config = dict(
    hidden_size=64,
    norm_place='pre',
    init='uniform',
    train_tokens=92530000,
)
Each number is 128 + 32 x the weight over its row's rms, rounded and kept within 0 to 255. Layers, rows and columns count from 0. The size above them is the row's rms in percent of the matrix's.

# layer 4 attention output (transposed), 64x64, rms 0.408, rows 20-40, columns 0-63
size [ 77  82  80  76  89  99  96  78  81  77  76  85 142  95 117 123 115 109  83  99  90]
[[150  90 149 122 140 124 102 202  81 147  90 122 146 148 158 124 143 174 145 208  76 160 122  92 120 123  69 141 138 153  82 162 195  72 112 137 107 115 140 139 122 134 124 130  98 135  83 131 108 132 142 144 155 146 178 133 114 176 164 167 124  69 112 190]
 [182 101 128  59 167 140 113 120 107 141 128 138 106  95 124  91 122  87 107 158 116 173 108 119 222 132 155 155 105 108 135 114  86  93 116 110 127  82  97 134 214 200 129 160 166 145 149 127 166 120 146 162 188 102 100 126  94 139  98 166 140 134 137 133]
 [132 155 111  88 148 122  57 107 128 141  43 106 131  81 104 130 171 152 112 115 179 159 104 144 109 160  99 156 143 135 113  58 175  56 113  79 138 108  74 163  91 130  73 139 134 104  91 139 135 129 137  99 149 148 140  71 117 120 131  74 126 143 143 103]
 [179 125  40 155  94 158 110 140 152 148 142 147 112 124 118 115  83 135 157 146 136  95 153 124 128 114 113 148 123 188 168 194 162 115 116 142 114 143 146  98 203  59 160 115 200 125 146 104 166 137 139 142 117 152 124 142 124 180  78  96 150  77  92 114]
 [115 162 204 139  81  99 153  85 124 145 119 118  48 123 129 112 111 144 184  85 111 104 102 102 152 127 109  93 162 191 122 152 134  82 104 131 166 163 143 181 183 105 101 153 118 121 127 160 149 125  75 185 166 137  84  99 154 165 140 115 109 137 132 170]
 [119 153 123 102  84  86 162 165 139 100 115 138 120  91 117 177  92 103 123 184  81 121 140  70 158 123 127  82 152 138  71  85  97 142 105 163 158  58 139 111 128 111 100 197 120 124 173 140  95 165 179 105  78 115 115 148 158 176 142 136 120 184 150 129]
 [ 88 131  77 170 135 101 134 159 139 163 139 103 118 163 159 172 164 111 110 134  70  93 172 188 125 121 156 119 179 129 132 160 118 153  89 117  96 105 138 132 143 140 138  81 168  96 143 148 126 135 139 191 169 202 109 168 138 117 139 116 178 213 100 148]
 [114 157 106  84 136 182 213  92 183  72 139 146 130 140 167  94  87  92 178 117 157 155 127 107 132 121 122  96  62 166  72 170 105 166 133 132 160 128 104 126 120 100 155 116 119 152 117 117 121  98  80 117  96 156 112 135 137  82 123 101  75 103 180  98]
 [120 113 108 154 185 113 148 112 156 166 176 132 127 112 141 104  80  76  95 125 103 203 146 137  76 107 124 143 156  82 115 100 149 132 154 126 117  86 158  85 103 125 173 120 102 166 138 122 109 107 179 149 121 189  84 122 143  69 135 150  80 171 201 104]
 [ 75 157 149 119 163 135 180  96 120 135 126 149 105  97 193 174 185 124 109 143 170 116 155 199 136 137 119 147 167 119 139 116  88 136 142 116 194 164 124 100 136 125 142 144 104 114 142 111 132 119 159 151 117 157 112  83  65 145  74 100 159 130 218  82]
 [161 150 159 112 119 140 147 151 109 118 111 122  92 146  74 141  82 137  63 112 138 170  78 123 105 157 106 145 130 192 119 160  89  81 137 145 121 147  97  99 112 115 139  58 118 185 105 169 104 168 149 128 121 171 135 125 179 177 165 174 133 145 194 179]
 [ 69 128 182 150 108 131 120 114 120 168 116 126 160 180 125 100 123 131 163  66 123 137 116  66 188 105 175 126 131 135 135 132  77  89 121 109 115  32 127 128 103 118 156 114 138  94 137  63 119 137 151 128 170 156  91  50  90 138 156  86 130 133 132 132]
 [ 87 174 154 109 182  97 171  67 119 101 149 158 101 148 168 103 161 109 107  51 100 122 152 170 157  76 125  92 144 137 103 136 139 146 128 159  78  96 108 160 155 131 146 152 114 122 156  95 171 123 125 110  89  88 146 161 126  81  97 145  96 203  83 121]
 [119 150  94 117 111 121 125 101 150 151 138 158 239 108  43 127 138 132  73 102 132 136 134 129 101 126 179  83 136  79 175 170 115  97 106 169 126 125 153  73 129 180 102 113 148 160 125  95  83 139 146 104 117 151 193 134 132 133 144 182 112 133 109 135]
 [ 39 122 105 133 172 132 135 150 184 134 102 113 148 140 120 102 204 134 125 118 104 145 144 156 102 158 120 151 150 104 138 136 122  69 126 156 146  29 111 177 104  73 153 187 167 113  98 133 117 119 170 160 149 140 159 143 129  68 105 116 123 136 158 116]
 [152 104 103 139 135 126 117 162 153 205  65  92  91  87 129  81 130 109 176  68 115 177 124  83 158 161  98 172 146 109 169  77 124 140 149  89 136 101 100 136 151 122 108 151 165 122 129 144 156 134 130 155 144 105  88 160 147 100 124  81 121  38 126  89]
 [145 122  97 144  83  78 160 104  54 183 133 159 102 132 162 176 126 156 123 149 202  88 134 225 191 124 134 116  89 110 137 140  42 133 132 106 139 129 124 133 134 121 126 125 127 113 154 166 112 168 150 167 148 124 112 139 118 149 111 108 117 183 114 153]
 [161 103 151 146 161 143 146 103 149  60 148 103  55 128 159 139 149 122 132  89 153  89  86 169 153 130  90 170  89 116 101 151 144 132 128 140 113 114 134 110 122 113 178  78 103  80 119 165 158 152 134 213 114 148 107 106 215 163  93 113 147 146 140 169]
 [ 94 153  87  98 138 119 104 153 138  63 123 136 170 120  83 101 125  82  78  89  72 144 120 105 189  92 140  69 134  70 120 166 117  90  86  89 114  77 127 153 143 128 110 169 120 134 180  90 162 111 120 133 114  76 113 124 121 122 161  75 100  95 106  92]
 [193 126 152  90 158 146 120 133 104 185 155 109 189 126 118 107 121 135 152 150 155  93 101  72 110 145 115 147  93  95 185 145 159 180 115 143 121 151  75 110 136 162 147 200  88 147 139  69  86 147 138  97 154  93 118 127  70 197  93 146 126 120 134 124]
 [156 147 120 137  64 109 131  81  96 105 109 174  95  94 120 130  99  95 130 158 174 146 168 119  79 144 174  99 121 170 168  87  79 138 162 119 146 172 147 152 172 161  95 113 102 142 161  87 171  90  90  82 145  80 131 121 111 116 138  46  97 137  98 130]]
# layer 4 attention value, 64x64, rms 0.154, rows 21-40, columns 0-63
size [ 90  89  86  93 105 104  91  96  86  82  95 136  86 111 107 104 111  82  87  91]
[[ 48  98 170 169 143 119 111 106 171  84 120 155 138 128 106 125  84 163 153 158 147 147 189 175  61 114 138 111 122 121  81 154 142  63 109 176 131 158 130 159 118 110 101  35 158 166  97 106 143 121  76 121 117 135 157 125 105 149 147 122 120 161 128 138]
 [127 155 120 106 165 140  98 121 124  68 108 105 172  98  93 150 135  92  72 118 160 133 117 160 117 103 103 133 133  47 105 105 198 146 105  99 111 109 139 117 168 213 110 143 163  78  70  83 145 156 180 122 138 165 108 124 141  90 175 144 111 135 152 144]
 [125 155 123  89 196 171  77 152 152  92 128 178 116 140 107 116 131 170 220  78  93 113  91  84 124 128 104 150 158 151 150 133 162 103 137 104 117  97 162 188 159  87 135 122 152 157 136 153 155 149 168 133 124 125 141 106  68 139  86 123  56 129 104 110]
 [129 162 125  93 127 103 167 114 118 172 151  91 177 117 103  91 175 112 178  54  97 104 142  76 108 169 103  78 192  91 162 130 147 126 123 175 140 146 117 130 195 145  69 162 178 133 130 114 119 133 129  94 175 134 189 136 144 134 101 121 132 158 121 154]
 [134 169 133 128 129 125 163 154 172 151 158 121 164 130 112 108 105 119 161 212 134 159 169 188  77 102 154  98 136 162 128 122 123 121 127 200  78 139  85 124 105  75 133 105 143 112 179 198 123 123 134 110 105 106 109 111 125 201 164  93 169  89 136 108]
 [114 161 141 116  89 156 141 106  96 109  87 147 200 121 112  87  99 163 126  79 109 117 105  63 107 111 115 113  88 178 173 142 150 142 106  94 148 155 146 170 105 146 111 141 138 152 188  51 155  94  56 124 153 114 138  97  76 108 154 126 119  94  81 125]
 [122 127 106 124 124 139 205 135 205 196 124 146 157 114 191 117 113 116 135 127 112 117 159 148 166 159 147 113  85 128 163 151 112 145 155 155 151 114  93 143 132 120 153 125 155 176  71 184  47 122  89  87 137 143 156 104 105  91 110  94  63 139 147 123]
 [136 189 100 107 134 178 153  75  95 188 186 171 157 149 152  93 101 115 144 173 183 160 168 187 161 103 143 117  84 100  89 124 112 149 153 115 168 132 124 130 109 128 116 104  74 178 117  71 146  86  83  96 103 146 149 109  94 113  94 109 121 123 119 128]
 [101  99 132 109 152 136 148 111 141  98 187 121 161 145 145 104 169 113  84  94 122 107 120  61  85 192  80 169 159  88 116 112 162 135 103 107 158 148 110 114  97 136 151 180  76 138  77  82  96 152 136  96 130 172  57 101 140 149 131  83 147  75 120 112]
 [105 166 116 103 120 162 179 156 126 171  71 185 167 164  91 105 115 141  77 124 154 167 127 182 108 137 134 104 112 131 110 112  59  59 119 142 105 112 117 106 137  98 136 130 172 153 121 152 109 181 137  82  92 156 171 163 151 115 130 144 181 132 166 193]
 [138 102 147 175  85 164  64  83  84 154 155 151 138 173 101 119 107 114 135  93 108 130 145 114 119  99 146 134 141 172 158 192  94 171 117 142  60 161 113  71 153 166 163  80  94 115 136 104  95 170  99 104 135 172 101  73  88 133 144 147 146 163  96 146]
 [139 159 129 106 175 138 100 149 134 101 113 140 137 153 131 141 171 107  98 106 143 125 131  90 183 111 109 121 142 127  78  72 168 135  97 183 155 126 201  74 146 113 179 141  54 176 136 153 122 106  66 152 178 119 129 165 114 113  96  78 168 135 114  81]
 [143  95 120 157  89 188 178 122 181  92 116 116 116 164  95 158 135 116  90 103 134 128  72 162  79 128 120 124 177  98  82 122 151  88 201 129  81 147 145 162 164 122 120 133 165 150 132  60 110 128  80 128 124 155 157 120 118 154 132  54 145 123 109  76]
 [114  81 147 163 130 121 138 188 154 145 105 132  77 185 135  96 129 120 208  78 190 152 144 122  92 134 141 145 133  52 137 132 151 164 120 130 151 128 145 104  99 174 104 113 166 150 158 130  75  48 105 106 116 119 154 116 130 118 131  89 191 152 154 139]
 [ 88  93 197 148 143 151  70 108 122  95 123 137 142 112 146 106 147 172 116 111 134 130 135 116 114 137 155 125 106 168 159 131 100 192  84  59 120 129  88 149 125 123 105 136  90  93 169  95 159 100  93  96  78  90 130  99 129 167 189 166 195 108 185 133]
 [123 123 104 140 156 142 132 106 116 137 117 172 112 145 142 180 137 124 132 173 132  62 188 104  96 225 111 132  78 138 156 108 139  81 144 135 132 127 130 107 109 173 148  94 106  74 148 142 190 112  57 149 141 161 128  95  95 121 151 177  83 165  86 140]
 [102 154 174 110  88 133  71 171 119 116 108 142 107 113 160 138  94 103 110 128 156 129 149 109 150 173 111 108  91 125 129 142 113 134  96 193 219 101 123 121 176 140 139 114 115 136 134 165 130 142 113 226  93 149  77 114  91  76 115 114 105 137 145 198]
 [146 119 158 130 137 163 117  99 192 147 122  81 148 152 153 177  91 157 116 132 164 129 141  88 149  68 202 143 128 149 120  44 113 146  91 159 114 137 129  93 139 160 130 148 177  97 146 147  89 132 104 114 131 111 163  82 108 132  76  66 136 111 133  56]
 [100  80 109 134 118 160 142  85 115  60 180 151 129  58 150 108 149 146 129 140 111 179 149  97 103 161  65 133 162 100 152  69 138 145 125 120  75 182 102 152 108 137 142 203 149 118 140 126 143 176 164  97 176 179 148 161 125 138 132 132  85 141 129 145]
 [171 170 102 150 140 139 140  71 155 165  88 147 147 103 211 121 158 155 123 130  93  95 150  92 153 134 139 170 141 144 168 176  82  88 140 134  61 125 115  93  78  77 111 157  88 151  74 104 159 141 109 138 167 113 137 114 122 164 150 105 105  63 128 122]]
# layer 4 attention query, 64x64, rms 0.15, rows 32-63, columns 0-63
size [136  86  95  84  91 116  74  93 121 103  73  87 112 113  97 109  57  85  69  75  95  94  97  94 105  92 110 100  90  93  88  94]
[[ 92  80  60 131 152 105  80 166 113 159 137 119 185 174 152 156 102 118 111 138  86 133 143 137 110 135 119 199 112  86 141 156 188 115 136 143  91 201 139 143 142 138 155 125 118  86  73 147  97 149  95 170 127  96 187 114 160 167 143 120 138  78 102 117]
 [ 65 125 109  99 128 127  91 176 125 190 136 122 146 192 162 118 153 143 203 117  95 160 191 149 109 178 135 185 142 112 111 151 169  74 143 171 130 157 122 126 116 140 120 148 174  68  80 158 113 134 146 148 184 123 152 159 140 157 112 125 164 100 136 117]
 [ 89  84 131  92 131 150 144 126  87 128 197 108 154 131 151 165 142 110 168 102 101 108 121 163 164 165 118 171  96 139 163  76 149 114  99 127 135 149  92  77 159 115 105 108 131 156 124 154 116 117 131 166  90 173 239  86  87 130  70  92 134 128 126  99]
 [174 143 175 133 150 140 136 101 116 105 119 145 153 147 169  83 135 149 100 161 174  85  58 154  82 128 125  80 157 116 170 101 102 156 129 138 102 103 170 117 110 102 148 126  97 198 166  95 125  95 123  89 120 139  62  47  86 147 134 122 115 141  74 148]
 [ 87 144 131 107 174 172 160  95  92 125  91 170 207 160 113 135 134 175 143 139  90  99 112 114 186 138 167 144 107 117  59 108 144  71  92 147 119 131 116 170 105 161 102 176 111 138  85  99  76 122 159 106 114 143 153 100 148 165 167 137 169 123 105 174]
 [126  92 128 141 120 134 150 132 124 175 132 113  64 122 161 192 134 141  95 140 152  57 132 160 176 163 102 132 104  78 164 147 111 109 106 146 143 107  85  68 121 129 142 114 139  97 119 190 111 136 192 212 105 169 164 140 150 106 101 139 162 134 183 150]
 [150 189 149 100 140  72  98 173 140  72  99 173 156 129 121 137 119 134 147 170 120 158 153 154 123 155 144 100 149 123  41 176  96  60 104 133 161 115 135 153 120 147 100 141 127 137  99  98 148 150 139  33 126  71 151 126  88 168 125 137 112 166 139 120]
 [113 172 159 112 126 130 154  97 160 129 121 177 103 120 160  97 128 102 170 112 120 191  74  85  97 186  80 119 155 114 112 135 168 136 143 150 152  76  84 159  87  95  82 128  90 142 150 144  72 168 161 113 139  60 167 158 138  87 137 121 170 105 144  93]
 [ 75  99 115 131 158 115 162 166 194 105 120 137 121 109 102 129  97 156  84 133  82 174  97 212 151 129 117 140 119  90  69 144 172  73 105 157 123 145 140 140  99  75 165 124 148  87  99 171 153  99  92 157 100 130  85 130 200 119 156 135 134 110 136 111]
 [159  84 146 113  92  53 142  65 102 179 117 172 102 131 113  78  57 110 135 136 173 125  75 169  96 106 156 155  96 132 141 155 103 129 128  65 101 179 156 159 109 105  96 122 130 123 123 123 122 126  92 146 135 151 111 121 153  91 183 148 185 132 104 169]
 [122 141 125 121 124 103 179 122 108  68 137 126 148 126 106 159 103 136 132 137 164 177 166 136 113 111 144 108 151 146 134 135 113  88 122 159 168 118 204 168  51  96  97 128 162 161 164 144  84 100 139 164 132 133 121 161 115 105 141 203 106 221 164  80]
 [161 150  98 136 115 165  86 173  90  92  93 104 214 147 123 143 128 160 119  87 110 122 169 104 128 132 106  77 107 173 119 128  91 114 155 159 150 119 113 111 134 151 152 203  83 185 135 108 129 120 122 124  78  71 103 173 115 138  98  99 154 185 163 171]
 [113 157 117 147  98  82 168  95  91 123 191 173  83 158 159  85 135 144 109 144 164  88 126 131  85  67  88  65 147 149 105 148 134 128 148 132 155 129 153 166  86 108 117 126 142 150 174  83 143 151 114  65 151 136  92 142 121  76 137 151 127 215 125 139]
 [163 119 153 150 141 132 128 119 188 133  98 120  39  78 113 127 113  99 124 152 141 153 122  75 118 111 136 162 190 165 174  95  62 105 105  94 161 107 133 118 149 120 108 145 150 132 205 142 136 130 111 107 129 133  34 128 111 112 106 121  69 172 141 127]
 [126 101 104 106  69 131 101 108 101 153 159 135 177 158 119  81 165 175 146 155  96 166 165  70  92 120 106 139 112  91 125 140 118  59 131 128 135  83 137 153 114  80 142 168 164  94  83 165  87 140 140 112 167 166 163  73 149 158 149  92  80 127 151  79]
 [172 113  91  94  98  92 118 120 136 194 142  65  75 157 213 175 137 153 104 169 117 139 115 139 113 150 108 200 145 101 139 168 152 151 104 117 133 155 108  88 136 155 131 153 148  73  98 164  49 136 116 116 135 126 140 137 129 150 106  83 140 147 118 172]
 [112 109  57 118 100 135 121 118 122 158 121 127 166 130  99 143  71  93 191 179 121 128 108 102 163 162  64 166  75 121 165 110 140 138 118 107 140 181 111  94 127 147 146 162 126  72 102 171  97 130 121 151 135 103 153  98 117 217 126  96 133  74 172 141]
 [163 147 165 108 122  97 153  63 153  91 116 163 111 133 143  93 110 155  51 149 134 112  90 118 130  92 206 147 147 125 100 153 108  90 126 147  96 119 163 127 126 185 122 152 116 126 178 136 139 150 134  69 141 138  40 111 182  88 146 140 112 134  71 119]
 [180 115 142 109 121  47 154 159  81 177  98  83 141 157 163 166 132 168 104 100 137 164 140 173 141 194 103 193  73 145  91 141 129  88 122 103 166 136 155 164 135 100 117  80 141 113 116 115 110  85 110 124 175 107 127 118 168 109 115  88 130  77 119 145]
 [124 143 146  70 108 108 120  88 173 176 176 113 143 116 125 131 158 112 146  72 125 130 175  92 105 125 165 115 119  63 113 111 114 156 141 120  73 108  92 138 182 144  98 182 141 168 182 102 144 127 118  64 175 147  90 167 134 105 158 140 105 172  72  91]
 [113 162 139  81 105 140 112 104 180  88 188 146  68 130 160 175 178 117 130  74 152 111 155 148 117 124 149 112 138 131 167 108 183 144 165 158  97 118  85 150 135 116 116 108  98 132 114 169 183 115  68 162 101  92 167  83 152 145 113 108  89 123  63 168]
 [ 65  70 141 129  78 113 188  67 146 173 161 121  90  63 114 111 120 115 146 146 106 186 138 119 121 142 145 112 103 103  69 117 122 114 157 132 154 129 132 132  90 117 132 140 121 126 118  79  95 170 148 155  87 111 111 139 178 103 142  86 192 110  98 199]
 [143 133 149 120 127 148 134 121 146 145  67 110 116 142  78 117 178 162 153 101 219  61 152 175 126 168 172  94  94 172 126 143 146  95 157 122 184  77 124 160  57  74  91 129 153 123 124 128 120 151 124  97 136 119  89 143 100 148 150 152  75 147 128 116]
 [ 93 147 120 169 143 131  75  71 112 136 199 134 206 133 145 185 127 135 129 167 136 149 137 151  92 156 142 143 123 154 116 160 177  87 152 126 154 146 163 158 130 163 138  94 138 164  99 159  61  95 161  69 112 113 188 134 121 167 165 151 152 114 169 131]
 [ 67 105 158 135 185 140 107  97 112  36  99 112 108 128 138 140 115 138 111 131  93 113  74 104 169 115 116 147 118 112  68 139 175 104 133 124 124 153 120 148 103 104 155 169 118 107  99 124 101 169 111 173  90 190  99  47 160 135 195 145 120 103 142 139]
 [ 94 190 100 135 149 148  64  86  67 130 124 131 197 173 106 127 109 195 108 142 123  77 158 130 162  96 182 126 132  90 139 163 158 117 162 132 147 147  90 144 106 130 152 139 138  87 121 101 138 145 189 164  94 112 150  71 110 170  97  90  97 117 115 108]
 [189 182 132  78 129  77 181  92 137 121  71 145 131 129 126  63 108 127 114  68 144 100 112  97 157 144 152 134 105 111 136 147  86 153 129 111 115  61 147 141 122 137  78 165 123 123 174  97 121 140 164  66 151  98  92 174  96  86 150 126  70 132 146 111]
 [103  84 108 105 180 124 111 130 100  62 161 125 150 114 181 178 163 118  64 106 100 123 135 125 119  99  88 172  77  92 170 169 165 110 118 145 110 108 180 145 111 134 175 102  74  84 109 103  55 148 124 156 127 106 183 109 136 151  96 155 110 120 126 137]
 [ 89 130 118 121  70 113 137 155 113 109 100 134 194 152  92 169 123 145 157 152  99 143 160 139 123  74 152  92  84  72  77  95 103  90 155 163 142 102 164 130 137 108 115 107 198 146 110 111 107 147 161 170 111 143 215 135 108 122 181 187 110 150 109 122]
 [123 106 119 110 122 154 125 131 133 127 139 163 192 153 134 154 109 101 148 168 175 126 110 134 139 104  98 207 130 117 177 167 167 117 117 192 115 201 176 148 115 110 138 129 168 169 159 103 154 155  64 163 106 130 166 114 131  79 132 152  61  74 138 152]
 [128 117  96 145 143 111 128 172 156 117 148 153 175 140  84 129  66 163 124 141 160  91  35 115 108 148 171 153  86 136 239 113 131  73 140 152 136 173 154  98 136  84 116 157 143  80 122 139  68 110 116 144 108 126 105 154 115 114 147 159 109 119 121 136]
 [ 94 125 120 131  99 100 108 147  97 158 157 180 126 191 145 124 118 119 175  76  42  92 105 164 142 129 109 193 151 148 133 152 140  69 117 134 136 169 165 127 135  99 120 163 131  70 121 147 167 148  84 190 140 122 182 131 188 149 115 134 127 144 142 173]]
# layer 4 attention key, 64x64, rms 0.161, rows 32-63, columns 0-63
size [ 71 110  81  93  87  93  81  81 103  91 127 102 125 136  91  86 149  66  87  95  98  80  90  89  85  98 100  87  84  76  77 125]
[[ 84 123 137 128 121 118  57 155  68 116 112 103 139 181 168 103 173 168 139 129 111 103 124 204 142  97 154 149 132 147 103 166 170 164 127 132 128 158 160 139 152 175 148  88  91 102  94 133 154 120  73 160 123 111 202 161 174 131  97 163 135  97  82 144]
 [ 60 101 124 151 148 115  74 115 151 144 117 120 146 168 134 133 153 133 148 104  77 140  97 154  78 139  62 131 152 138 121 126 193  71 141 154 116 150 122 144 148 150 182  94  76 142  57 156  98 111 125 142 114 143 179 123 169 156 156 110 118  72  66 161]
 [ 79 155  99 131 154 163  84 148 124 129 156 112 188 197 115 127 138 137 118 139 119 118 133 141 137  79 143 118  93 109 111 160 211 126 107 185 137 157  90  89 181 142 114  93  69 111 127 124 147 117 106 144 136  54 155 156 152 223 112 125 127 109 135 140]
 [ 96 142 117 109 128 124 179 119 111 193 116 158 167  84 144 126 130 164 127 113 173 164 164 120  98 103 143  81 117 125  90 133 103  86  86 125  93 103 103 120 112  94  92 182 164 125 169  88 140 135 114  68 133 120  73 157 104  46 112 169 106 168 149  68]
 [117 141  72  89  77  77 119 165  77  81 124 131 193 146 104 133  94 164 100 139 163 107  88 124 174 164  64 151 138 130  51 157 160 163 133 108 183 132 136 151 103 133 141  88 122 125 138 100 162 128 167 104 120 101 124 100  77 118 146 187 125  90 127 122]
 [113 108 136 109 139 171  84 176 162 134 133  96 161 138 153 124 135 113 173 180 108 154 116 124 164 101 119 234 164 186 154 136 130 168 175 136 141 107 115 112 167 110 150 159 147  95 130 148 105 111 134 107 121  85 141 147 168 124  67 102 134  71 157  55]
 [116 115 117 128  92  97 143 123 168 163  90 149 122 101 142 133  66  97 106 143 175  93 145 114 151 134 124  94 129 131 139  48  81 183 178  91 133 133 124 126 121 115 148 129 115  95 126  97 117 137 175  81 126  76  53 177 114  93 161 123  71 186 155  88]
 [123  91 109 204  87 161 128 105 135 115  99 140 124 129 190 161 158 135 109 150 111 108 128 112  45 106 108 151 159 158 133 111 110 140 100 134  99 172 146  81 158 195 209 141 152  84  66 128 105 112 107 143 132 148  98 124  97 150 163 117 138 109 138 192]
 [ 80 136  83 148  83 173 133 133 165 122 149 126 123 161 121 135 178 171 151  99  84  52  80 154 141 146 162 166 106 121 122 146 147 129 153  94  71 143  94 138 116 111 155 113 165 140  44 160 121 192 125 149 147 153 162 111 141 124 167 147 175  76 103 155]
 [ 92 102 135 117 114 158 130 125  99  58  95 118  81 119 156 183 158 123 154  21 104  63 125 136 154 118 111 100 162  78 133 109 156 152 132 116 160 139  96 109 167 121 165 130 134 126 116 123 132  93  89 131  70 116 167 145 149  68  82 124 123  76  92 116]
 [170 159 155 143 144 105 176 127 153 126 115 121 116 107 148 130 116 137 105 162 190 165 128 149  75 137 162 109 169 142 145 118 105 145 105  79 115 131 113 125  90  84 109 142 108  92 204 105 129 174 128 119 150 184  41 151 101  67 114 140 172 203 137 105]
 [110  96 109 102 100 101  91 159 142 161 202 120 174 168 102 127 169 121  87 133  84 140  70 159 165 120 103 177 104 111 117 116 193 107 135 211 175 173  82 139 149 131 141 101 154 143 103 103 140 122 122 126 156 110 163 117 167 163 183 125 114  87 125 157]
 [ 66  94  98 109 161 144  75 130 119  94 147 109 126 179 158 112 157 146 120 117  93 131  88 166 149 149  80 182 100 120 115 146 193 130 127 156 119 168 102 167 127 186 167 147 105 123  86 163  87 131 146 163 117  94 182 135 183 154 136 149 143  80  67 157]
 [125 136  83 139 154 132  98 132 133 144 169 103 148 176 137 134 176 112 161 100 106  90 114 138 146 121  99 147 137  97 164 152 194 130 156 160 127 179 138 105 172 172 115  89 121 116  76 156 163 120 110 161 102  94 242 132 187 149 142 130 127  71 100 160]
 [156 101 126 148 167 132 123  88 142 166 154 122  49  87 172  83 135 149 141  99 156 152 144 133  72 160 157 128 190  91 144 140 144 133 113 166 120 100 134 137  99 165 156 119 143 166 140 153 124 181 159 190 121 108 115 176 113  46 107 126 141 183 141 179]
 [139  83 148 133 174 134 148 162 133 125 149 127 118 121 158 163 149 114 157 107  95 133  80 105  82 106  77  82 147 137  99  60  60 171 145 137  87  89 108  69 139 160 130 152 118 172 105 128 122 115 188 115 140 113  73 173 143  95  76 129 198 110 144 109]
 [100 128  86 103 105 138  70 142 126  97 146 126 153 180 134 124 166 113 113  94  92 102 122 116 142 141  84 189  86  91 148 132 175 140 142 168 123 205 141 142 152 167 149 112  86 109  74 131 130 137 102 137 115  68 213 103 178 158 138 137 106  88  81 147]
 [ 49 140 139 128 172 149 170 150 141 100 115 145 164 164 140 150 111 103 147 113 164 122 184 135 182  91 112 154 161 136 127 230 128  69 147 120 136  71 131 106 139 123 116  92 172 128 163 123 181 130 121 139 166 166 138 114 103 137 125 145 126  60 177 112]
 [ 63  91 103 152 160 112  69 130 126 175 151 133 148 111 149 110  91 119 145 134  95 128 146 113 200 107 168 111 159 134 154 172 184  75 105 167 129  91  64  86 172 167 199 133 131 123 129 188 151 140 135 130 128 157 165 122 158 160  87 129 149 108 142 112]
 [209 133 140  79 155  58 156  94 156 101  78 157  79 107 117  93 110  77 144 110 117 153 135 113  80 165  97 145 105 122  83 103  62 154 108 104 101 112 108  73 102 114  82 150 103 138 176  83 120 125 141 129 107  88  77 126 117 116 142 106 156 127 167 144]
 [132  80 107 164 133 116  97 137 114 171 157 102 167 126 139 125 161 122 111 122 113  72  96 203 148 119 167  95  94  90 159 182 176 130 134 143  92 124 132 135 153 157 137  83 107  62 106 144  95 160 131 169 119 132 181 109 190 168 119 128 122 107  78 201]
 [183 125 137 116  85 106 122  91 127  56  30 162  94 111 128 130 141 151 192 175 158 145 139 118 116 132  79 118  90 119 113 104  80 147 159 100 164 123 104 169 126 183  91 179  81  94 136 116 100 131 124 112 107  89 129 128 135 123 141  73 111 137 148 173]
 [131 141 164 136 126 122 144 121  90 134 132 182 134  75 188 127 162 174 134  96 166 120 127 111 145 169 116 123 133 123  95  78 137 135 188 129  75 121 106 152 140 104 170 180  87 157 140  90 115 178 152 114 111 123 104 123 103  80 173  20 149 136  80 119]
 [ 69 145 153 133 155 119  57 131 136 148 131 124 156 164  97 140 151 141  78  81  91 104 100 140 110 122 112 126 169  88  83 143 186 128 136 170 139 119 180 130 155 187 150 109  52 108 103 121 115 105 120 192 102 154 188 132 156 144 156 142 134 148  73 173]
 [177 135 125 191 107  51 162 126 151  50 169 126 140 114 161 173 113 127 120 117 137 106 123 188 180 116 137 134 146  99  77 152 179 205 119  78 120 104 147 167 126 109 121 128 115  92 136 166 160 126 144 162 174 164 130 169 107 144  88 134 152 147 143 140]
 [ 91 134 145  83 166 132 129 180 140 134 141 126 150 102 127 143 166 125 113  40 148 128  75 153 157 146  44 141 147 138 165 146 153  43 172 157 131 148 109 144  84 108  92 166 166 135 152 121 169 117 148 179 126 131 113 130 124 126 176 151 111 108 195 145]
 [112 124  79 153 125 128  63 137 139 143 140 102 176 169 138 142 132  90 130 164 101  82 147 100 147  80 150 131 179 164 132 120 181 173 134 117 170 108  98 200 168 164 167  90  90 137  89 116 140 107 105  99 158 114 148  89 113 199  99 140 115  90  87 170]
 [149 183 136 123  98 165 139 103  82 108 198 130 126 152 112 182  90 107 128 118 140 107  84 174 117 105  68 144 150 191 122  94 133 196  71  96 130 117  79 107 149 165 146 192 148 160 169 134 176 115 148 129 107 103 107  97 130 162 142 126 135 172 101 148]
 [102 100 125  59 147 108  95 144 106 127 134 114 160 110 120 139 137 115 108  90 108 113  88 139 186 162 172 160 128 164 147 187 135 136 112 195 163 175 114 164 191 110 166  96 125  97 120 148 166 123 147 152  99 118 152 136 185  94 164 121 213  96 103 166]
 [123 101  96  98 142 116 108 145 164 103 153  98 102 123 109 127 135 132 101 166 110 100 140 114 142 149 145 136 185 159 121 113 154 138 151  97 170 155 208  93 135 133  78 145 131  91 144 114  78 108  80 106 128 229  91 113 177 119 184 195 151 120 107 179]
 [165 135 147 118  95 134 193 142  81 153 132 132 117 128  90 171 180 139 171  90 188 115 116 113 154 169 153 115 199 139  78 130 117 160 148 114 186 159 116 109  82 105  68 158  79 138 108 121 138 130  82 113 167  95 119 121 145  60 107 138 115 119  99 179]
 [164 125 156 137 183 108 214  82 126 126  97 141  90 105 133  97 133 140 157 157 192 144 111 110 142 123 163  96 140 113 103 103  93 134 121  93 131  94  96 172 103 117 124 177 178 159 155  84 110 125 172  86 108 134  35 141 105  72 153 136 142 155 131  95]]